{
  "num_hidden_layers": 8,
  "hidden_size": 768,
  "num_attention_heads": 12,
  "num_key_value_heads": 3,
  "head_dim": 64,
  "intermediate_size": 2048,
  "vocab_size": 11794,
  "hidden_act": "squared_reglu",
  "norm": "rmsnorm",
  "norm_place": "pre",
  "norm_eps": 1e-05,
  "positions": "rope",
  "rope_theta": 10000.0,
  "rope_fraction": 0.75,
  "qk_norm": true,
  "attn_scale": 0.165,
  "bias": "all",
  "tie_word_embeddings": true,
  "parallel_block": false,
  "extras": ["local attention windows", "shifted keys", "value embeddings", "hashed n-gram embeddings", "a smear gate", "an embedding shortcut", "capped logits"],
  "init": "uniform",
  "init_std_qkv": 0.0213,
  "init_std_o": 0.0,
  "init_std_up": 0.0213,
  "init_std_down": 0.0,
  "optimizer": "muon_variant",
  "learning_rate": 0.00143,
  "lr_mult_o": 0.664,
  "beta1": 0.93,
  "lr_head": 0.0105,
  "warmup_steps": 125,
  "schedule": "wsd",
  "decay_fraction": 0.743,
  "decay_shape": "linear",
  "final_lr_fraction": 0.0,
  "batch_tokens": [65536, 131072],
  "max_seq_len": 4096,
  "doc_mask": true,
  "train_tokens": 938400000,
  "max_steps": 10346,
  "dataset": "wikipedia_en"
}
Each number is 128 + 32 x the weight over the matrix's rms, rounded and kept within 0 to 255. Layers, rows and columns count from 0.

# layer 4 MLP up, 2048x768, rms 0.0651, rows 786-809, columns 576-671
[[ 77 139  82 119 100 131  98 131 148 151  70 142 127 148 169 123 129 126 149 102 107 130 145 126 125 125 126 119 187  94 110 141 152 153 104 163 131 107 116 109 123 145 185 153 131 127 128 110 116 120 164 123 137 106 109 167 146 174 134 151 126 134 134 153 113 130 186 153 157 142  28 151 121 120 184 157 128  84 106  89  71  94 124  85 113  77  88 115 142 117 137 155 112 115 116 133]
 [ 95 165 122 120  99  76 108 156 138 107 123 106 129  98 113  97 135 148 112 195 147 132 128  86 138 113 143 141 111  87 114 217 157 185  83 106  95 119 111 115  98 150 153 120 125  99 150 118 107 196 120 112 143 182 139 101 140 158 155 122 137  94  51  52 123 145  94 119 129 153  89 150 138 136  81  97  92 204 138  98 119 194 128 136 140 130 124 139  78  75 103  95 231  92 148 124]
 [124 140 127 145  97 149 176 105 112 144  81  93 117 144 120 159 163 159 116 119  73 128 138  78 132 106 145 142 111 116 148 122 142 119  77 138 106 146 101 129 130 119  95 173  99 106 164 140 135 168 136 109 110  86 120 143 188 115  78 160 137  94  95 162 183 186  89 146  77  91 141 128 128 160 127 100  76  86 102 174 146 114 156 167 128 156 110 155 146 126  97  96 121  99 126 139]
 [165 161 126 125  92 113 115 137 115 150 154 119 196 113 145 145  53 100 134  79 139 151 109  88 116 134 148  85 104 104 123 115 142 126 128  64 147 159 169 132  88 125 138 118  76  53  78 173 143  69 172 124  86 144 134 154 165 129 134 153 164 117 110 130  80 117 125 146 130  85 167 134 128 143 133 219 119 169  97 117 131 123 148 156 196 134 131  94 124 145 106 125 172  93 191 196]
 [123 154 132 151  68 152 108 170 162  76 139 181 140 170 114 136 116 116 217 139 150 144 143 152 151 121 175  83  81  99  92 104 148 171 102 100 117 104 204  78 178 160 173  73 158 138 157 119 125 114 154 117 129 112 163 141 127 123 111 113  87 213 158 136 157 143  87 204 131 124 141 120 156 107 146 134 102  80 121 179 185  48  97 124 209 152 149  48  91 157 128 106  80 150 177 112]
 [111 165 125  65 109 206  88  80 127 166 114 156 109  84  69  96 157 142 183 159 170 132 126 102 110 169  89 152  99 103 146 157 184  83 123 128 127 148 170  99 155  63  72 121 117 181 113 149  85 172 132 184  84 186  88 121 181 157  66 147 128 146  94 118  87 126 162 152 126 109 150  98 109 153  19  46 137 198  78 114 140 107 119  68 160 111 112 123 167 149 141 126 121  67 172 127]
 [115 124 102 118 115 115 141 111  99  97 164 145 119 104 154 149 148  60  94  83 145  71  96 176 188 163 141 147 117 152  70 156 159 141 105 139 127 190 168 128 111 149  56 169 142  78 170 130  98 122 153 105 115 134 132 112 120 111 137 101 149 154 135 129 158  65 123 205  91 155 153 147 141  68 145  99 122  94 152  93 151 154 108 142 133 135 112 157  85 164 162 154 149 131 109 137]
 [162  80  90 150 126  63 133 108 140 126 153  72 115 102  70 143 115  79  74 163 105 147 132 150 156 138  65 156 126  96 141 142 137 153 132 113 216 119 123 126  84 108 156 131  69 154 125  88 153 148 119 207 136 106 154 147 158  99 143 141  55 159 143 102 162  98 134 136  99 127 126 113 167 105 155 124 172 188 114 114 135 150 158 107 169 114 105 147  88 174 147 109 193 171 134 155]
 [103 194 180 156 125 137 109 110 117  80 147 126 138 119 116 107 127 161 100 119 114  98  82 106 115 188 105 115  56 132 130 186 118  87 138 130 141 125 126 105  64 121 164 158 120 211 132 139 208 200 157  64 111 148 134  97 170  94 203 123 124 144 104 152  90 129 111 147  97 143 135 133  90 177  74 113  84 170 126 137 136 114 186 111 187 183 118 155 156 112 152 106 198  72 107 159]
 [151 162 114 185 140 101 130 159  94 103 172 102 105 140 130 181 162 148 109  81 141 115 160 164 150 154 163  90 100  90 129 154 126 100 164 166  98 183 139 119 123 143 119 116 109 116  88 118 115 141 131 139 140 145  69 114  76  33 121 168 105 149 197 103 175  97 122 135 102 199 149 151 114 179 254  66  71 101 147 130 140 145 162 183  77 114 112 123 118 106 134 164 142 147 157 169]
 [129 141  88 149 133  90 140 138 157  64 146 134 110 145 143 137 147 196 113 159  82 115 104 125 103 126  50 167 197 124 167  76 148 111 155  89 143 103  95  82  90 128 128 137 179 160 103 130  90 145 165 173 107 154 146 116 156  56 104 157 114  93 152 138 149 168 118 165 111 111 128 154 160 203 116 120 162  56 127  62 120 159  82 102 205 152 101 161  99 107  77 137  67  78 132 119]
 [160 146 139  94 130 131 188  80 115  89 179 111 164 135 108 159 145 160 168 135 129 160  98 159 136 171 166 105 113 129 187  86 117 143 113 124 172  91  83 104 121 136  79 120 105  70 162 121 113  38 146 141 204 101 144 125 137 177  92 142 198  93 136  93  74 140 135 170 158   4 203 152  87 174 115 173 126 147 155 210 110 119 145 109  97  77  81  67 141 140 165 110 122 190  96 179]
 [142 124  34 136 112 161 158 123 137  93  83 102 114 113 133 161 153  82  89 149  87 126 107  61 131 112 110 114  67 146 115 168 122 105 116 116 126 121 158 110  87 100 168 166  99 138 129 148 152 120 128 143  61 121 170 105 110  86 122 127 168 104 150  77 148 139  90 142 122 109 122 115 129 127  92  95 151  96 122  94  86 130 131 112 115 160 209  96 140 132 158 169  86 142 132 134]
 [132 139 125  92 151 160 125  68 221 164 135 165  69  86 179 125  93 124  74  65  89  73  49  98 122 136 116 136 102 129 181 105  79 120  61  73 108 144 148 143 149  60 126 202 131 120 112 140 116 150 106 111 156 139 149 194  99 181  76 127 107  96  93 152 129 122 143 160 113 173 169 184 126  95 121 117  87  92 135 123  99 103 129 154 100 123  95  61  70 113 141 136 141 124  65 157]
 [ 75 107 127  61 132 126  60 113 115 123 104 131 103 110 116  98 150 135 141 131 157 187 128 164 127  85 130 123 139 101 147 118  99 101  95 135 162 152 137  73 141 154 101 150 112 152 132  75 149 137 185 110  97 113 115 130 120 141  85 138  87 127 153 119 169  76 134 117 135 156 131 153 136 128 108 103 137 102 119 161  66 118 177 154 102 164 128 140 162 117  89 147 117 174 124 137]
 [199 122  94 114 156 124 145 101  65  83 100 145 181 129 118 126 118 143 144 132 133 113 196 149  97 121 120  65 144 171 112  81 141 130 115 133 154 133 173 101 125 104 148 135 182 101 146 112 155 112 158 115 153 122 139 158  93 113 116 132  93  76 116 124 139 176 160 165 142 111  94 164 146 132  98 131 114  96 124 153 140 112 181 152 174 140 107 160  94 113 125 139  81 123 122 163]
 [142 120 146 123 136 112 160 160 121 128 128 139 126  93 129  89 102 164  82 175 132 168 136 110 136 135 109 166 108 117  82 128 141  93 134 126 140 126  99 110  97  74 170 154 157 149 133 124 101 130 132 161 144  74  68 124  95 120 137 150 115  93  49 143 122  98  92 101 149 149 168 111 105 202 122 211 183 197 159 154 158 139 135  89 112 107 140 138 114  93 109 151 127 157  80 106]
 [147 101 101 100 188 106  62 135 118 158 198 132 105  70 134 134 182 110 137  79 148 219 113 115 113 154 114 160 176 177 181 160 128 136 142 113 127 123 130 171 175 127 160  61 105 147 169 127  69 101 111 129 135 150 112 194 102 138 148 155 124 123  60 107 166  76 122 113  68 132  85 179 155 206 159 138  90 157  81 143 121 129 122 152 119 104 113 188 139 136  96 103 147 124 152 147]
 [126  70  98 106 123 105 167 121 153  99  96  58  84 148 167 134  99 102  81 134  96 160 104 137 126 149 160 123 109 124 207  81 161  73 119 144 161  97 118  80  80 182  65 126 164 172 144 161 147  84 118  96 138  83 149 129 122 148 119  67 113 116 152  22 168 130 131 208 186 176 198 119 151  87 174 166 127 100 179 110 114 162  70 144 107 155 129 146 150 162 204 143  94  80 105 151]
 [145  91 108 131 151 114 160 122 120 108 109 153  80 106 158 143  81 131 139 129  98 107  90 157 170 130 125 184  92 102 104 136 163 160 151 164  97 162 128  67 129 113 100 106 126 140 135 135 169 167 156 127  91 144  98 153  70  61 110 161 159 117  81 161 167 163 109 161 192 107 169 115 176 166 176 142 122 175  96 103 136 182 147 124 108 125 111 142 159 105 154 110 101 154 156 172]
 [141 175 166 142 175 179 160 126  89 130 157 115 177  60 146 143  91 149 126 115 115 162  83 171 131 182 144 185 135 133 127 146  93 157 189 110 133 134 121 110 144 159 177 183 147 115  54  65 126 199 127 104 117 132  99 198 135  44 220 138 132 122 110  89  59 106 137 160  57 110 158  77  96 179  82 123 108 206 161  72 112 130 120 152 156 135 166 147 124 121 118 135 157 135 141 149]
 [106 136 166 159 107 151 116 115  86 111 129 132 137 121 143 138 125 103  67 156  74 128 109 149 168 177 190 110  85 172  95 108 163 130 122 111 107 146 141 124 132 146 135 163  92 135  94 133 140 111 129 102  90 120 131 134 154 187  99 127 129  92 168 106 148 153 183 171 181  95 141 136 103 113 115 145  95  91 150  80 189 138 129 156 157 126 106 110 138  56 135 114  49 131 131  98]
 [105 101 112 158 135 123 112 125 116 157 162 158 123  80  62 204 140  56 128  67  91 162 142  86 144 113 189 157 151 120 169 115 112 162  65 145 105 192 119 181 179 173 114 105 132 135  91 113 129 114 108 120 132 101 101 175  68 113 151 148 142  85 172  71 147  61  71 155  68 143 172 125 107 112  83 110  81  90 121 123  41 130 111 123 129 118 134  97 109 166 152 125 144  91 154 131]
 [118 116 123 190  15  99 140 131 121 114 100 118 145 192  92 135  83  95 124 142  78  92  90  89  41  78 147  82 141 111 126 149 103  64  90 111 142 160 138 112 145 124 122 156 189  61 111 108 101 170 105 102 139 109 109 145 144 121  67 142 149  87 158 113 118 138  93 128 129 103 169 170 181  68 165 133 134 102 108  86 131  99 155 155 180 159 125 125 111  75 126 122 168 164 159 150]]
# layer 4 MLP down (transposed), 2048x768, rms 0.0626, rows 786-809, columns 576-671
[[174 138  90 190  95 142 109 171  97 115  93 163  99  78 165  99  33 177 162 150 124  99 134 163 148 114 102 132  88 133 153 150  86 127 107 153 167 112 105 116 104  94 151  91 132 142 129 122 134 133  93 109  77 139 100  83 140 144 126 139 179 118 123 119 162 123  73 228 113 181 115 125  50 160 150 124  86 142 154  89 149 119 168 152 169 141 163 178 177 104 118  69  78 109 123  85]
 [130 151 170  90  80 156 133 185 105 197 157  44 115  65 137 187  79 124  92  87 158 175 119 198  99 175 118  76 147 127 162 159 133  95 107 100 112 169 149 160  93 129 122 116 147 191 138 129 140 166 161 102 167 200 176 109 162  89 198 104 111 173 102  92 171  99 132 108 135 147 147 110 120 170  85 116  70 193 121 119 157 198 108 153 152 146 185  52 158 159 125 190 150 115 156 147]
 [142 154 135 133 159 121 123 120 121 128 128 133 165 154 170 125 147 139 105 112 151 196 136 117 107 122  80  90 147  99  76 121 145 157 140 111 155 122  78 148 111 102 148  71 150 149 144 100 128 177 108  96 102 106 131 108 136 187 134 129  75 157  87 122 113 135 152 145 104 200 150  94  88 121 156 129 129 112 101 116  80 131 130 102  93 134 118 135 166 108  51 173 108  88 123  79]
 [163 146 160 193  83 127 114 116 159 109 141 181  85 161 104 110 134 109  98 140 139 123 162 134 118 163 108 168 158 108 112  72 134 159 153  64 149 215 118 138  60 123 129 105 122 102 179  97 144 138 106 149 154 168  57 151 144 136 226 170 117 123 113 102 152 155 135 166 143 148 158 154 137 157 143 162 110  99 107  77 185 169 169 119  88 138 149  90 142 124  97 130 125 102 171 100]
 [197  88 137 150  46 122 143 151 153 131  76 151 103 127  95 152 137 121 134  71 127 135 136 180 107  83 178  78  73  64  94  59 133 173 132 135 191 130 117 103 134 168 100 143 130 132 216  82  41 124  49 108 110 207 107 161 116 142 100 152 163 118  91 155 138  71 136 158  57 117 136 135 152 107  99 118 140 173 116 141  97 135  84  82 128 215  95 143 145 185 177 100 136 187 165 113]
 [160 124  39 162 151 127 135  20 161 126 164 127 136 119 144  86 118 197 144  67 122 136 171 128  64 180  80 150 141 119 135 107 106 150 105 144 222 178 134 226 107 147 112 172  91 137 157 146 161 172 122 140 116 147 129 151 134  47 140 137 194 152  86 104  57  80 166 122 154 131 124 142 147  85  88 140 142 136 145 104 100 137  76  74 145 146 145  79  91 122 118  92  65 141 171 165]
 [169 151  96 214 125 172 166 171 136 171 164 114 108  97 114 143 162  49 104  91  71 127 140  98 116 113 153 145 138 166 129  93 172 141 121  70 127  90 173 122 143 141 123 126 160 121 174  70 141 117 123 109 158 131 139 143 146 147 175 126 116 110 172 121 147 153 107 109 103  64 139 183  97 114 173 100 110 114 139  99 141 119  79 123 132 173 135  77 137 108  95 172 131 134 108 156]
 [ 56 125 158  78 198 105 108 104  88 106 152 119 119 172 164 107  92 117 147 115 170 167 123 129 105 108 112 153 198  96  55 148 103  99 105 200 115 136 172  98 152 138 101 128 124 108 123 108 155  83 154  83  97 175  98 132 127  72 162 120 171 143 157 141 138 161  95 107  83 116 216 148 126  78 115  85 128 154 139 170 126 150  92 135 104 112 127  84 104 145 121 184 183  77  83  72]
 [111 149 116 245 156 141 131 134 144 106 153 163 135 171 124  96 166 150 165  83 142 151 111 113 106 132 137  79 128  70 131 133  85 142 128 132 112  65  55  58 118 146 138 171 121 121  92 103 162 118 144 183 130 139 148 132 134  96 101 146 151 226  76  98 189 155 124 152 120  97  88  94  81 126 140 144 137 105 108 143 156 217 127 143  90  97 120  53 124  76 142 174 113 158  93 159]
 [125 143 153 115 135 131 126 104 144 154 150 164 114  95 188 129 155 123 154 133 136 114 115  97 111 144 177 144 130 226 102 165  84  82 188  99 121 131 121 160  99 178 154 128 106 105 161 125 212 125 115 124 150 101 103 136 127  91  96  93 116 178 180  97 139 139  91 202 168 110 143 116  69 125 167 152 123 151  96  83  97  85  97 127 138 130 167 121 159 120 129 143 161 136  62 159]
 [161 155  86 129 113 112  28 136 165 113 134 107 100 145 160 175  89 126 161 106  77 105  92 135 126 123 112 136 138 142 130 128 134  70 127 100  89  99 167 105 133 115 132 210 122  52  92 132  96 155 165 145 163 120 139 115 120  96  77  99 132  82  51 114 141 139  92 140 136 131 136 131 170 150 107 159 176 136 195 137 133 137 102 132 126 109 101 134 112 140  95 117 127  86 158  86]
 [114 108 128 116  72 131 100 143 117 157 128 110  85  72 124 166  49 156 160 108  80 107 134 116 183 123 143 132 176 113 205  56 115 137 127 144  97 172 101 134 134  90 132  73 125 102 128  86 146 103 115 131 174 126 216 157 110 156 182 128 163 125 177  86 110 129 195 114  73 139 176 108 168 132 143 150 163 115 155  95  76 134 141 117 138 121 121 153 132 135 162  84 158 163 107 161]
 [149 142 119 118 119 122 124 107  99 137  69  77 133 120 112 135 156 158 125  94 179 140 129 151 101 118 142 192 155 140 134 127 105 119 103 131 134 135 193 102 133 190  99 101 188 116  99 226 189 150 123 151 123 176 146 125 154 135 150 163  97 101  93 146 133 210 110 152 137 172 132 128 110 136 162 110  84 102 100 135 143 137 120  71  97 126 120  96 132 139 215 184 156 123 108 117]
 [181 172 171 121  84 129 102 112  64 149  53  92  99  78 101 102 104 166  92 122 139 143 139 117 109 128 101 101  88 145 108 127  99 159 150  75 119 154  96 126 213  40 138 177 162 100 120 148 169  78 192 105 112 204 114 120 122 178 130 152 103  71 107 124 151  99 148 189  93 107  84 148  91 158 126 157 101  90 139 153 173 174 163 118 118 135 135 148 129 117  95 137 134 101 139 103]
 [105 127 147  62 107 110 173 115 154  96 127 151 146 112  99  74  86  43 105 110  82 135  86 163 179 134 111 102  86 140 127 131 168 170 129 150 139 193  84  81  82  89 150 123 180 178  98  81 147 132 100 116 106 191 101 178 151  98 103 150 106  96  25 128 107  89  87 159 181 138 142 176 120 121  71 134  72  97 167 132 137 120 117 144 106 163 101  91 139  99 126 104 169 102 155 202]
 [106 107 105  71  94 149 165 192 142 128 121  56  91 184  86  98 125 149 177  94 158  91 155 113 122 148 117 161 139  80 114 172 102 167 145 149 104 116  98 134  83 115 125 186 114 102 132 145 159 125 103  82 162 108  85 132 130 139 112 108 126 151 139  60 100  95 201 118 177  75  95  51 142  98 138 114 102 132 114 144 183 153  97  77 119 132 110 123 114  72 152 107 119 194 151 119]
 [140 129 189 127 127 122 145 115  69 105 162 158 157 129 145 150 140 105 149  84  98 117 173 102 142 108 165 149  61  69 119 155 167 130 116 138 102 122 126 141  82 114 104 144 107  68 171 183 170 191 120  87  81 116 108 137 149 125 106 131 148 119 121  63  59 135 108 136 177 156 179 118 132 154 184 125 138 133 133 112  84 160  95 115  86  66 131 145 113 127 131 133 165 132 119  82]
 [106 151  84 112 185 117 125 141 189 151 121 116 143 143 113 135 102 152 127  64 205 154 143 150 201 106 131 125 106 148 100 103 128 136 149 159  96 118  84 109 154  45 156 142 116  93 129 121 121 105  87 152 196  63  88  88 146 119 115 129 205 121 132 148 205  98 152 130  73  87 100 145 141  90 146 127  55 120 150 105 157 111 131 147 115 192 129 132 185 153 124 112 141 165  95 135]
 [ 95 169 139 142  86 168 143 173 110 173  56  75 110 208  79 100  87  84 121 126 120  63 142 103 121 177 105 174  52  75 145 149 104 115 117 139 122 164 148 132  87 126  99 148 100 145 148 127 125  89 140 118 124 161 126 152 167 101 143 119 134 149  81 119 125 127 121  96 118 121 101 122 163 122 165 113 115 125 138 149 108 144 136 100  79 115  82 157 100 160 163 104 138  94  76 151]
 [152 125 143 171 130 125 155 103 147 120 125 110 142  96 149 198  97 179 127 156 135 106 143  83 111 128  55 129 107 129 111 159 129 126 160 133 124  90 134 143 143 115 152 127 120 107  79 144 209 129  92 158 127 145 165 156 146 123 127 117 183 198 143 173  98  90 111  44 125  65 140 101 106 125 169  89 122 124 101 102 164 162 124  82 129 131 171 167 129 126 103  94 104 139  91  81]
 [141 138 119 122 196 161 131 130  92  67 132 139 174 122 113 162 130 112 122 182 129  97 129 126 152 155 140 113  91 126 135 169 157 102  97 131  53 108 166 222 109 134 120 181 101  96  78 173 148 136 157 106 153 140 117 126 162  89 186 132 101 112 150 202 145 197 114 148 101 106 140 126 151 174 125 116 109 162 186 109  48 114 146 125 143 143 163  98 148 180 122  85 119 116 134 116]
 [110 184  92  94 115  94  97 105 116 169  59 143 103  87 158 190  47 123 109 135 161 135 108 154 109 117 125  93 122 154 148 107  99 130 158  73 103 104 130 137  99 168 122 164 131 174 208  64  70 173 131 149  98  83 127 158 142 158  93 115 113 138  75 148 117 145  97 140  79 149 182 117 171 134 156  39 154 142 128 154 107 134 116 137 135 167 105  94 157 169 123 122 173 181 125 162]
 [ 37 112 174 150 181 163  75 154 115 119 102  89 122 114 181 155 155 149 103 150 116 153 106 156  82 102 156 164 148  65 130 141 193 136 114 104 153 104  93  64 167 155 137 137 129 123 156 144 101 147 101 146 134 107 161 104 122 123 124 160 184 177 135 176 117 169 126 165 126 153 128  93  88 118 124  88 116 142 132 143 141  98 150 114 105 110 121 119 117 130 164 156 186 151 134 141]
 [119 119  82 126  71 162 114 132 138 107 182 133 101 150  92  50  94 137 129 157  96 105 112 155 122 164 107  70 152 143  44 186  92  99 102 139 147 173  94 167  98  95 118 223 137  57 148 187 143 168 116 139 174 139 118  89 133 147  80 144 170  66 165 130 136 161 151  84 138 126 135 124 187 132 163 102 198 152 108 116 121 120 188  99 118 126 150 118 108 104 118 131  78 166 147 150]]
# layer 4 MLP gate, 2048x768, rms 0.0638, rows 787-810, columns 576-671
[[132 163 142 109 118  73 124 142 148 163 120 107  81 107 103 108 154 146 112 147 156 127 152 150 145  82 158 118 119 104 133 180  86 137  77 149 109 134  99 188 120 167 164 139 156 110 116 125 129 151 134 177 146 148 112 139 124 185 130  80 154 105 137  89 203 152 141 130 126  93 133 143  57 106 145 137 102 131  77 109 124 181 114 126 145  85 133 178 129  75  98 131 212 164 115 143]
 [129 154  94 144 119  94 114  84 137 133 135 169 165 133 127  96 109 126 111 143 126 124 117 133 115 126 138 107 118 160 116 154 125 107 131 182 145 125 199  86 123 135 146  95 113 121  88 152 177 133 152 145 113 117 143 203 136 104 114 109 122 159 136 132 101 116 113  94 151 146  96 106 103  77 104 113 122 165 188 131 162 112 124  91 145 130 162 144  71 133 159  72 122 116 145 169]
 [100 152 115 111 159 117 182  56  77 153 121 145  82  84 133 151 186 105  93 147 121 172 111 142 106 135 145 151 118  92 128   6 103 200 113 144  97 118 157  55 115 125 192 135 126 121 185 166 137 136  97  77 154 111 136 107 166  94  96 139 126  72  98 152 128 121 140 151 100 206 167 117  80  92 100 140 129 107 116 124 136 126 138  90 147 118  86 142 168 135 218 136 116 190 117 123]
 [121 125 106  94 171 117 157 101 115 183 157  79 130 101 118 157 122 107  93 132 102 161 118 163 145 126  96 171 143 161 130 113 135 112 138 134 140  92 112 110 114  92  79 137 141 136  99 127 154 143  89 147 148 140 135 141 119 155 144 187 163  84 114  93  87 134 139  29 126 116  62 152 158 111 138 120 155 137 115  30  53 228 110  85  98 134 109 164 130 113 102 167 129 153  93 169]
 [127 170 116 201 130 124 124 132 145 123  98  99 148 119 129 111 190 170 146 147 106 195  80 114 153  61  61  90 131 104  70 160 153 137 156 163  76 142 130 179 105 151 154 102  83 156 105 156  89 196 174 186 119 158 180 144 200  83  91 136 134 130 124 130 148 162 127 133 133 118 154 132 100 173 127 123  93 108 142 122 112 131 137 134 124 108 168 150 126  91 117 211 137 152 178 109]
 [167 106  87  78 145 163 119 128 136 123 150 121 173  98 109 126 117  98 115  39 122 122 143 103 119 116 109 133 104  96 136 129 183 188 109 100  93 149 166 157  92 156  82 132 161 118 132 169  43 131 125 180 163 125 102  73 131 128 169 100 127  81  66 115 200  79 140 160  96  95 102 102 152 104 162 166 126 139 141 155 161 133 111 135 138 114 136 203 118  37  98 157 142 142  89 138]
 [ 91 143 149 111 113 181 130  86 128  90 109 131 137 142 132 138 191 163 171 125 147 148 107 104  96 105 135 101 114 160 181 107 120 151  34 121 109 105 140 154 125 190 107 136 193 144 119 150 116  99 147 132 158 184  83 194 126  52 110 134  89 126 144 145 100 129 140 112 186 167 133 166 119 149 146 132 146 130 125 161  87  67  97 141  82 155 106 142 127 153 103 107 110  80 139 119]
 [124 124 119 103  91  91 162 180 128  85 139  92 145 138  92  92 150 144  67 144 110  87 130 125 122 149  87 102 127 119 151 132 108 108 110 124 125 139  96 122 125 139  91 178 185 148 164 146 154 129 164 121 140 143 150 143 148 104  94 167 149  94  92 148 137 163 146 133 161 125 166 136 110 104  76 135 130  98 116  95 151 129 130  64 132 169 153  94 167  88  73 145 146 103  60 132]
 [141 149 121 170 130  57 120  27 189 124 139  81 137 122 158 116 136 119 151 135 151 128 108 135 169  46 116 141 159 152  75 137 139 144 134 100 175 117 166 126  51 116 134 143 141 105  99 127 157 105 127 142 104 159 180 180  90  93 158 115 125  73 120 102 100 101  92 105  76 126 155  85 141 124 129  72 159 104 125 145 104 119  94 159  67 118 164  88 114 124 170  90 139 124  73 138]
 [104 115 129 183 155 174  98  58 128 167 157 120 165 139 133 203 126 160  67 131 116 155 113 162  93 217 149  89  80  79  84 151 147 132 163 149 154 147 150 173 157 158 141 128  62 132 172 188 121 123 135  53 129 165 121 156  99 147  44 158 101 127 120 161 125 145 130 120 157 109 175 162 143 113 125  78 157 161 151 111  23 130 157 127 114 107 134 141 168 120 138 139 133 149 187 124]
 [ 84 147 131 130 150 212 120  95 160 159 157 122 106 101 173 111 138 148 131 163 121 118 109 143 194 156 122 140 153 133 105 108 144  93  80 105 200  52 101 157  92 137 162 136 131  89 150 131 178 107 135 131 192 131 200  97 106 160 107 130 193 123 170 115 143 154 106 135 131 108 173 182  66 108 140 167 177 107 133 186 177 117 112 194 117 104 115 103 122 116 135  84 104 132 137 255]
 [135 104  72 206 171  91 165 172 141 153 169  90 133 139 110 239 175 161 123 199 117 182  74  93 161 149  78 110  60 110  61 170 168 120 146  66 124 145 196 111  99 131 138 166 155  91 133 110 168 124 127 120 128  97 168 184  93 101 104 121 193 112 153  86  98 140 106 175 124 136 144 101  85 128 102  72 164 120 166 139  73  95 115 104 105 209 149 111 140 102 145 159 137 133 103 104]
 [126 153 142  59 123 143 121  95 159  98 129 148 148 139 127 110 136 176  94  71 126 129  71  84 144 186 124 109 146  93 119 103  87 160  82 146 130 126 105  94 138 105 133 122 181  84  85 127 146 138  86 124 119 207 144 146 142 126  84 131  88  82 117 122 198 164 144 131  41  85 175  60 107 118  79  85 163 104 117 121  94 136 132 167  42 142 161 123  61 149 117 158 138 144 104  98]
 [172 128 116 189 148 124 190 159 104 141 171 135 125 169 125 153 130 126 139 120 108  96 148 119 130 167 129 132 164 132  91 168 139 166 159 164  57 103  84 148 138 133 181  86 144  99 110 142  95 100  81 126 137 170  86 126 143 112 163 123 171 153 103 159  91 204 109 130 120 117 121 114 122 125 113 122 100 140 140 111 193 126  83 106 117  86 135  89 114 119 168  99 127 104 129 154]
 [ 72 112 112 121 175 115 150  91 143 119 103 145 171 128  83 100  87 149 158  90  91 145 169 116 125 142 148 112  99 143 137  91 116 146  72 124 145 150 121  93  76  46 135 174 122 116 162 112 170 167 150 140 216 125 139 126 141 122 163 219 119 109 165 144 171 108 143 157 150 149 122 176 101 141 101 124 101 154 125 127 105  91 172 180 142 124 108 125 106 180 171 132 118 142 132 171]
 [128 120 100 117 147 119  65 170 123 124 111 125 149 136 130 101 125 126 135 123 208 134 180 143 100  87 142  45 165 111 133 126 151 148 158 164 150  93 119 125 136 194  94  71 105 100 133  83 158 144 131 118 137 206 214 115 168 168 104 131 166 194 172 124 174 101 178 137 149  97  79  91 115  79 151  78  90  87 134 174 148 100  99 113 189 193 108 128 107 106 129  76  89 107 183 117]
 [178 128 128 143  96 190  88 168  68 134 123 111 175 161 118 119 129 110  77 140  96 133 134 144 126 152 149 129 102  59  82 151 157 142 112 120 136 125 136  99 113 132 150 121 137 111 136 115 149  88 116  95 114 101  89 123  82 106 167 144 115 190 178 154 128 164 121 107 141 152 114  50  92 138 149 144 182  90 175 138  95 139 108 133 154 111 110 126 112 126 141 172 128  83 116 168]
 [123 158  71 155  58 149  68 112 109 136  97 114 128 135  99 120 134 102  98  83 179 171 124 176 118 167  88 134  93 126  88 127 102 185 110 143 102  91 131 137 119 114 157  84 145 167  84 132 128 116 123 144 111 116 111 186 145 117 141 158 164 123 100 132 130 107 107 175 138 137 131  77  83 103 121 105 112 164  96 114 162  75 118 119 178 101 146 103 127 109  79 156 141  34 128 151]
 [102 206 157 124  86 141 142 145 102  81 128 111 127 120  98 132 111 144 143  97  91 138 135 134 152 127 132  87 125 137 103  61  91 101  96 136 202 124 129 129  90 136 154 129  60  99 149 118  85 163 174 159 116 133 111  76 196 112 110 134  71 120 124 133 135  90 151 119 159 123  69 115 196 105 137 116 100 179 160 113 125  95 114 167 123 114 127 111 120 164 111 153 143 144 141 174]
 [104  84 106 114 119 124 158 140 138 154 124 111 181 132  74 115 163 126 116 137 151 107 158 164 115 131 135  84 133 117 118 131  69 146 110 126 126 117 150 112 107  70 122  93 145  91 155 165  82 135 144 147 119 107 193 115 147  98 148 129 172 141 160 146 141 140  69 146 166 156 127 125 150  90  90 181 113  75  99 151 153 162 126  92 170 159 153  54 160 169 166  90 168 112 109 121]
 [165 173  93 194 156 132 134  90 129 133 149 101 129 112 108 121 133 171 118 126 120 118 154  78 180 171 162  79  95 125 156 153 139  80 131 115  97 142  78  59 133 106 136 119  95  63 150 106  96 129 195 130 143 135 142 158 156  70  92  60 106 176 148 117 184 139 143  55 121  63  69 174  72  82 166 142 183 136 105 103 132 110 126 114 127  80 114 145 103 129 131 131 133 164 131 131]
 [136 132 123  80  75 122 169  90  97 159  55 115 130 105 173  81  89 189 113 167 155 103 117 112 141 129  47 106 112 113 113 166  94  82 226 112 145  98 150  85 106  66 163 169 113 125 115 143  96 144 173 135 163 148 180  99 150 159 116 127 121 150 119 162 123 176 158 103 166 192  73 132 192 118 157 162 184 145 157  97 201 120 143 128 116 141 114 155 149 126 113  97 102 152 151 128]
 [131 157 111 172 101 115 112 138 124  86 134  96 122 127 116  91  61 142 106  77 109 119  59 114 152 111  95 100 192 156  90 123 136  80 149 184 109  60 173  99 113 138 178 150 123 148 103 248 111 124 107 104 101 131 100  79 184 147  77 133 101  95 127 167 140 161  89 149 132 110 202 162 154  44  45 123 140 245  72 114  92 158 123 145  78 137  76 164  92 147  64 168 183 126 139 136]
 [141 174 138 110 102 140 156  96 142 168 100 105  99 130 124 130 115 106 157 186 149 150 132  87 131 152 145 128 124 171 132 103 104 102 103 154 121 118 162 112 139 181  30 137 165 118  86  96 169 169 150 130 136 147 131 112 137  91 186  82 177 134  89 107 223 139 147 106 156 160 183 137 128 150 113 136 166 185  90  77 142 118 138  82 148 147 135 127 127 129 171  91 130 112 118 119]]